From a checkpoint of a small transformer trained on Wikipedia.
Size: MLP 704 GeGLU, 12.5M parameters.
Architecture: RMSNorm before each block, rotary positions, no biases in attention or MLP, untied embeddings, normalized queries and keys, a smear gate, an embedding shortcut, capped logits.
Training: 358M tokens, 10929 steps.
Each number is 128 + 32 x the weight over its row's rms, rounded and kept within 0 to 255. Layers, rows and columns count from 0. Numbers have three digits each. The size before them is the row's rms in percent of the matrix's.

# k: layer 7 attention key, 256x256, rms 0.0345, rows 109-159, columns 64-95
# q: layer 7 attention query, 256x256, rms 0.0345, rows 110-159, columns 64-95
# v: layer 7 attention value, 256x256, rms 0.0346, rows 96-129, columns 64-95
# o: layer 7 attention output (transposed), 256x256, rms 0.0428, rows 96-128, columns 64-95
k109 111:115073151121164085145106126091148142112142138145097109158128162103137132206142133136127179181132
q110 093:111123110097119168115121101118151128142134138120160120153134088159102125146085150145075149136098
k110 108:116045159131118141152098116105171151147185147134072165144144125172068120188133125142050115061090
q111 105:155109106101113057120082144085121150131094137113154127132150110169161158168123161095158140138083
k111 109:099116097070084107131133155098150101155123140125168118138093092134144134087118148157117162093092
q112 106:163116144089151169113147097114071109135135138163094127151102085101062181150145171173142113150103
k112 117:162127168101131183152154103157061114144105127116164150140114071098095111109085196150089129159136
q113 101:108122105145171121113136115108093169130124171149165074073098036061176121123139119174120130112175
k113 103:153103095138122103125100098085127135096141143153189150089157113138173107136084158190095129085131
q114 117:121177095106162114150159129141124135118118117124148188081108095199117117185140175149166108162089
k114 115:113138073146134120140157089125147123099179084124164133064083085174069077140133163192130057182109
q115 106:165128131195089119170063172179143137100125101125106109113068123132116119157142177119105153181103
k115 099:141085147179098123150135161163142093105076100150152112092130188156148120141156157117120163121148
q116 119:108153116172104136138140115130121100139142128129104083102139100114098101070118089085140074149118
k116 106:105135155135127166157106109120076103138118110127142142110148090144135045114129139092174086111037
q117 102:115058123140117134152123118102186127107125123172158122100131130098057121122133174166172065152140
k117 113:063109065166100160134085151144129119142141151128176213094142113122118132124084164136128175110088
q118 109:109116172143119061157139144113041151148127083131105175136150105140128147077158157128118176172145
k118 118:097053111120104141162089100114155170109105130142106104113123134110118106102120081153076162131098
q119 108:111126087119150142115138168133121091146157103082102117142128106165138140066140101137124092113146
k119 117:078103149150078182117166131123114104108079139111106164126176128137103163057145094178129126133143
q120 111:141131105202131091187129130110123101142084060162118160098093092137127098102126104121139157180073
k120 113:112111117171157111154140140136127086077061077082104176084085140176104130101126158116119097144124
q121 099:135050164114157145160136096073078160102128153130130120161180157121113123113159158091119123083172
k121 107:117073130117119149177132152123112169182144189126131117155150143125119140125138151096124081115143
q122 107:175148092149102088149112112114116138157078126122200135126142142107141108159105121138095144179127
k122 116:144180111157099103104109140141090138123062138127192143137090183051122105139031099178111092167072
q123 113:129121126127110109159144211102128192081119093144104084140165170153139160229097092147121195093062
k123 117:079137162113148186110111174121156169120148107084065104195142163150134157173098107116106175075110
q124 102:134113125105198103108152128099151094098127054126128122088074116163089212092125145116148123143111
k124 100:145080111083164129162150066093113117135111107103133129154059074117127164103090147123134122077083
q125 100:116145146101131131122116136140180079163165154100095122069100154138102205142104132128127088111125
k125 102:134083137174100091074144124103168153181140125127139170115085088107098091109109143132075113085123
q126 098:145131103110169138126175117205095156116134187143135130140102087162147118133094122110157129128162
k126 110:138140165116199147150167152138132152088127171134130117112119144107160063112064119132181151167088
q127 099:099141141122081117106178137149060122115143126140098193122175116169108135122131101095138126115118
k127 111:088107121120099124148091052132128129074110157137179141101151125116068097108178098095116118171147
v96 094:111100139133196148159153142096167069127172117091144087134144128145122153170086164101122094092170
o96 100:112120078113164100093122157101152123147116156123135127114114125133156164112163136139148172094165
v97 095:162106172045150127147129190143083089144164148158103115152121186107156173163139163153115142161104
o97 096:155188090136058165133119189159138174115145072147084179134183079096114140132161107114171137101092
v98 095:106120132124162153148098174140107114185198150134069197122130091127138135132099122074134109104138
o98 096:144165161147132178072098140131148085090150174148080159163155155159114146127150108127043119145134
v99 095:150079084167134101180133156156085143182173135116148174129133131134160127119115143095100136116148
o99 096:109140173096101113137100131128172157146133140172143147130176141136133093098144146116086127159181
v100 097:121065118155176159143175137146131143096112116165111172161116176126194103127126151167091074162151
o100 102:148099163119108093159098125195099132135145105120171133147170132168131108169120109123107114142093
v101 100:130133093116105210128139080091126132168145166080088089136148082103130111112118188139127156123163
o101 102:160107089151064133229119176122173174109131143208112164147100064130149119090071075187147149146102
v102 093:054200131087133143169168122123049126073102093134143178138100120141126147152094129166104174080108
o102 098:180101095094152132162147142142082147182159134142083178094132179179137180130131131091102097205103
v103 100:194163171102097107136097069083094090150072046083126094160137124154172112128164216112145149159144
o103 111:153151158137139110126131118090130171167165119090154096159128096123135120142109161112100163103075
v104 098:091133060148145145173149097164142129169134126102154149172140109155177063069111101102186176150138
o104 105:138055087091164172131112127141120143133148123117167076145118093158156172141164134095151108101074
v105 092:167117068142098074136141122113126161075158147127160113148142148182141125136110094107167126147122
o105 098:155087108124061100095126111119158080133119103122150096186152164127133073144134126118122144089147
v106 102:143075101055123178125108099121098132143122096136193112111179179147087143142135095141131149112186
o106 107:151170107081115127172147108130122194143110113134102109113165156100141151133199081156164132123139
v107 100:140102099134091119133185175119138139127145100147089122150197167068065111113173107123110123157078
o107 101:100145150151113142149122083145085155174149099166139133159165180089137102139117156099048141104172
v108 097:145146162081143111205126091122141167144126061149166151193172152121111135144122195104162214105140
o108 100:077103156081108103117165142112120102106155111102101122066113061120100087118179168115109178126090
v109 093:148114112179075070144147145151129068096138115119117137125131121160102143162115096115112175184115
o109 097:118149127155126122131108116177165104120074164126130093171132165182153120120126098110109150107100
v110 102:124149106139111145120111136156134134114165108130123152095123204106119060099095136124170121115163
o110 107:136107103064133092057148165148107097167097124126143091132185116192157153122185159118105116102157
v111 099:103137076126083107138129134128066161149125144173136088119147113123118184131152077167162080089166
o111 099:121143144095147145117114161118146155159120140145165146110138148086120225130085089078111166132146
v112 093:148131138130169131120156120157093109093123136152083168102146148062173119126134115128139102141082
o112 100:160150088113070086090161117091092163140086101101164112144138152086072190146122096131130122145149
v113 095:097148140087090122181109145191084104154097082118105121116143134097088064176126083164136141105139
o113 102:155153094110110100160138132073101149107102087101094057148114138181117128187077141121122122103092
v114 094:171127113164147134112126200098190146151142171129143133125057106117146054176115135116111172161075
o114 101:123082130159096072105186139130153105108106104167184041155144130143134169142141102084151184099094
v115 099:055106110103079140127179098113042131145149169151157166166124137117120125170133145128089120145115
o115 107:170160140123073113124119127104148133166143118098137099101133151125071155154128111120165144067147
v116 095:119133127129165204094126105134178162070128134129129127112176150141124142120086133132105131094147
o116 101:125120154105160155176104155105133097110155145141110133113132094119113146114067111162158096140118
v117 096:150111128141091123128103179132172090117160135113155129078133150117126184114132196144123095119121
o117 101:093130118171202140064146097140118104165142053097116176143106117179094116127059089122138110126084
v118 100:106099135081153115149089140120171124168146128097158123080131185196154095149170175108119098152071
o118 100:125052153125125161104162155125122124120138207074121126155132107117158185142085063168070103098131
v119 096:154109089106186128109155148149159103132136154132108089148112105136073095138128153108081122121147
o119 103:146153119136132136089181132162171113077162098136073132167182170131083228147130093128138118128145
v120 089:084132153156130160107086126114148107112092150097105121100186121183076194135090104158174146098121
o120 106:136173139167111146100120178175121116102165140169133087172086139073079112142089220102162156114171
v121 101:119159095102169090132091087101083096126106109131126104142101189140126109152128132118151144188171
o121 104:132080115125062145083162088179151161153112163129133115170117144145136130067182070138121095104117
v122 092:123057152103164061211093117121078112096173130133139118136106111122099116118123209114115114161091
o122 099:134115179100101143153140113090142141073165108096105102112108138155128111112153104084119233131159
v123 102:187116117090092198141152117132117058112124105043117183097163104130123149147149184162130138171118
o123 108:100154103136120085107211158099169150108090120120124143130146161138112165162107110111103129119058
v124 099:145159116065122109074124078133148118117145151150130099115169116112119130122100120161132112114130
o124 105:106082170154104091151090114096180135138170113129079139101120111249133199096122150105142124160178
v125 099:087095145090172127144192153102105124138137083130089130109137144136124098159108064154099176122157
o125 104:100113104180098101167141100117138103099108143055071073138170171133148127137195105136170096167189
v126 096:156114140124125104147141096142135117132139169138069152139146053190124164085138194131085175140130
o126 098:121084172143127188146128088078077109115157113116152134132173061103140094102129183125146109148115
v127 099:080144151122177185125115135097136140124124164117156136090120136144083130164172161105114129173134
o127 108:128123109107206116117175125152174116144150156154142178135157113152144064104146078122094115110103
q128 032:159092084122107139117168168153142126146144152189110111209103117177161108154136090097111106159090
k128 041:144109070144203114113100079164175092039147109122150115086167106145114201082108154115138135105131
q129 033:085111103078125166115099139136158169090104181140124109146146140103125151156122198181127201098108
k129 033:113178131188148086135101093104117147113159123125104096107146087171162127122083069118088122166114
q130 063:124089114137156196121105177098167207129118107066160137130146128126116163156145173133120098137119
k130 056:143068100091151144120120090131038102102142135121142075160132127052168152079123112106158138159151
q131 045:083155085143109141080182112106116063074162133123142116112119102145090101134120150159159210113119
k131 038:173136145107099132131177087100168172147136085178099127094155206094147239101087137086162092136148
q132 060:124138159122164151124111089113154108093141153114131066132137102111076146153162123128098110145145
k132 066:128132112126172141125138142100134121158116139085147108140157130146160115234136159130092143087124
q133 088:116126129170129064121129072111140072098146084161125173123093131168127034100094076119088187139136
k133 060:159125112158175066121148172087104145112122148142119167132154105126084125180174116175100157105130
q134 100:134140149122173101154100118193147137143121126110160053133116204103156140146150074129128173154113
k134 104:118158110096179043111137169174142155123141154114102101120178180124158158084132121132151099140103
q135 103:140099133132195128149133136102100122190168127117139108151128129075115055087139125092098113128147
k135 091:188152119132146136113105142132105164155116141129155128127101150130110067147063176063076175097134
q136 099:086125105109140111141148141100136143119116142094140163149120134152104190177134121072144138150122
k136 102:098098083123154086099101104098166150190167145090157068101053152077123121156083068068088138092137
q137 101:164089129106124106178117158124115153119078105163123147145152064175098133153068119156214139144098
k137 104:110149123105131097146145141118120149106107147123148182155175112168144173157113129164112118065092
q138 096:137106187146100108143075137126144110122112098116131174123166142158152157170088062135139153153071
k138 100:091085180218097051137089147133129130163098105096129161099195145130096177087127136121085114077151
q139 101:159159153131144144165073123134137087129136118092076117123146065077159112122155116139149115101188
k139 106:122151127130139141159067122114117115126106137088095122124120075117125068144072158183169118112097
q140 102:146135152104133094145185147107103180116156126163137145177116176101140086101159149147131175140151
k140 101:194157078071158103136134158143101136137136117131131101145118122116135082099101199163116138142169
q141 106:182094126120125075118151112085130108144140094122161093146155140134134089138168096165160102112052
k141 109:119165124136096085125128111148114134131114129100091086163092126167097188128158074097141104104126
q142 098:162131126159108176145168053174090192110144115137079181081122079086089171133116167148147080110163
k142 106:148157105121135111144094137098119135073165117140099139133101133108130127164122213110101124143172
q143 103:123120155111075135092125158152139176135130096062135149136086108131140127121143112144081093174141
k143 107:121066155163105120125107126140146102085143156108166134128162103139155131164116169124137199187153
q144 103:137165119137177161124118135160103101097196124127123154161138098171101139142161110135106135109199
k144 104:120179123138177114186159136157191100103137139098089088095124169115108120187103164141206165116131
q145 099:143190157081121154154127135146189097122084176118122147152146086172092070151116158145142123065068
k145 104:145197139145143109053139166104157106142175086135117134173136141144131072170075131173181117060032
q146 100:154127095121133127104096148095067183110115124111178134122199161128129106118132129153086144082057
k146 103:116133120142112157146218064155092169109069104102153129180137127147070126102113104146112128095115
q147 102:137139142104149144145116109129118170105140133144099119128133183175141159081074087086177085132113
k147 105:130106149120128144187161142144093128094180098192082068138160115138142109020128128089122167149126
q148 098:096144165158074134117142106144112147169157122096095122164148121096111131088127163132145109167142
k148 098:063138133156114125174094103112096141111120139119123109173078126090123139081076121172189127207101
q149 095:113120107100138174151110133146157131206145137139123105150119113072157144120107109122053100043091
k149 104:099130118123096112090074150165175138114165159150136179114123074105117068102114179151157146107070
q150 099:089112183164119104117214130100132136133100117136135119122155093112124096144125143163118136127115
k150 101:109104170127099120136122111136142175113100132090115100161083089145091109204122140128164119126121
q151 102:076109131166120070112157132152136144145121087185097111158139055153121075130099154169090139176142
k151 108:091101116089136130154101134133093142150122106124183073129085089088132072172120073129095111163097
q152 100:105152081116142173162075087081083144073120079152165171142135114088097122098145144124109118162131
k152 099:139131087163136088153081110131093155165129146095153057089129138154122103092121162136123081092061
q153 105:159099104171107054152157138083110123142100167105179138110148144126181115094142122107119088106130
k153 110:132091129124097086124151069059169135072114087113142150130094116072149108159113079185121116128056
q154 104:117089151127108107144093111069145155131131147092157137160127130149190104149132159062153118166114
k154 103:147085120127112146144161193103204154138190183155160146108092123137142127147102126154164158115107
q155 098:168099116103223078163109186118125098073094120094073100129079161140098164104112125091129084100156
k155 102:104069043162170147105147114119100104133107153132068160130107150106161137127097127156102139173107
q156 095:090156119166150179109153154101191109144082144173154110137095095104163108122131138172131145134165
k156 099:102150145115172121161115130118092083093138104107145138130182081112138136158138164145153105088117
q157 102:093121151132172113126137136142175098142134141192179147116127101112166144092126149085095105072134
k157 110:164079167163143121150153124135167201112190147169183139123129113107140157104133078131171109146133
q158 096:174105115155085118181155136120138130131123194101158108171150125104160126160063181128138129077094
k158 098:116154145108108119135091134148126199079140147143107102146106144101113162101120167108106162107105
q159 100:160126113089110131118121084098151135151108084101131100156078131197118121176112102133151152107150
k159 105:167157129139132152163147151130107134136204144136087138161105123155143168134144178134149121206161
v128 100:097148157109106115168110188153125126126111144060129176107124110136152141147146132155192184141114
o128 100:103111082140118080112120111130124171129126135100125095146137107175085184071156115161196155140156
v129 098:081132125166066087070147165162027164118130128138140222136125149141127074064093139158133140129111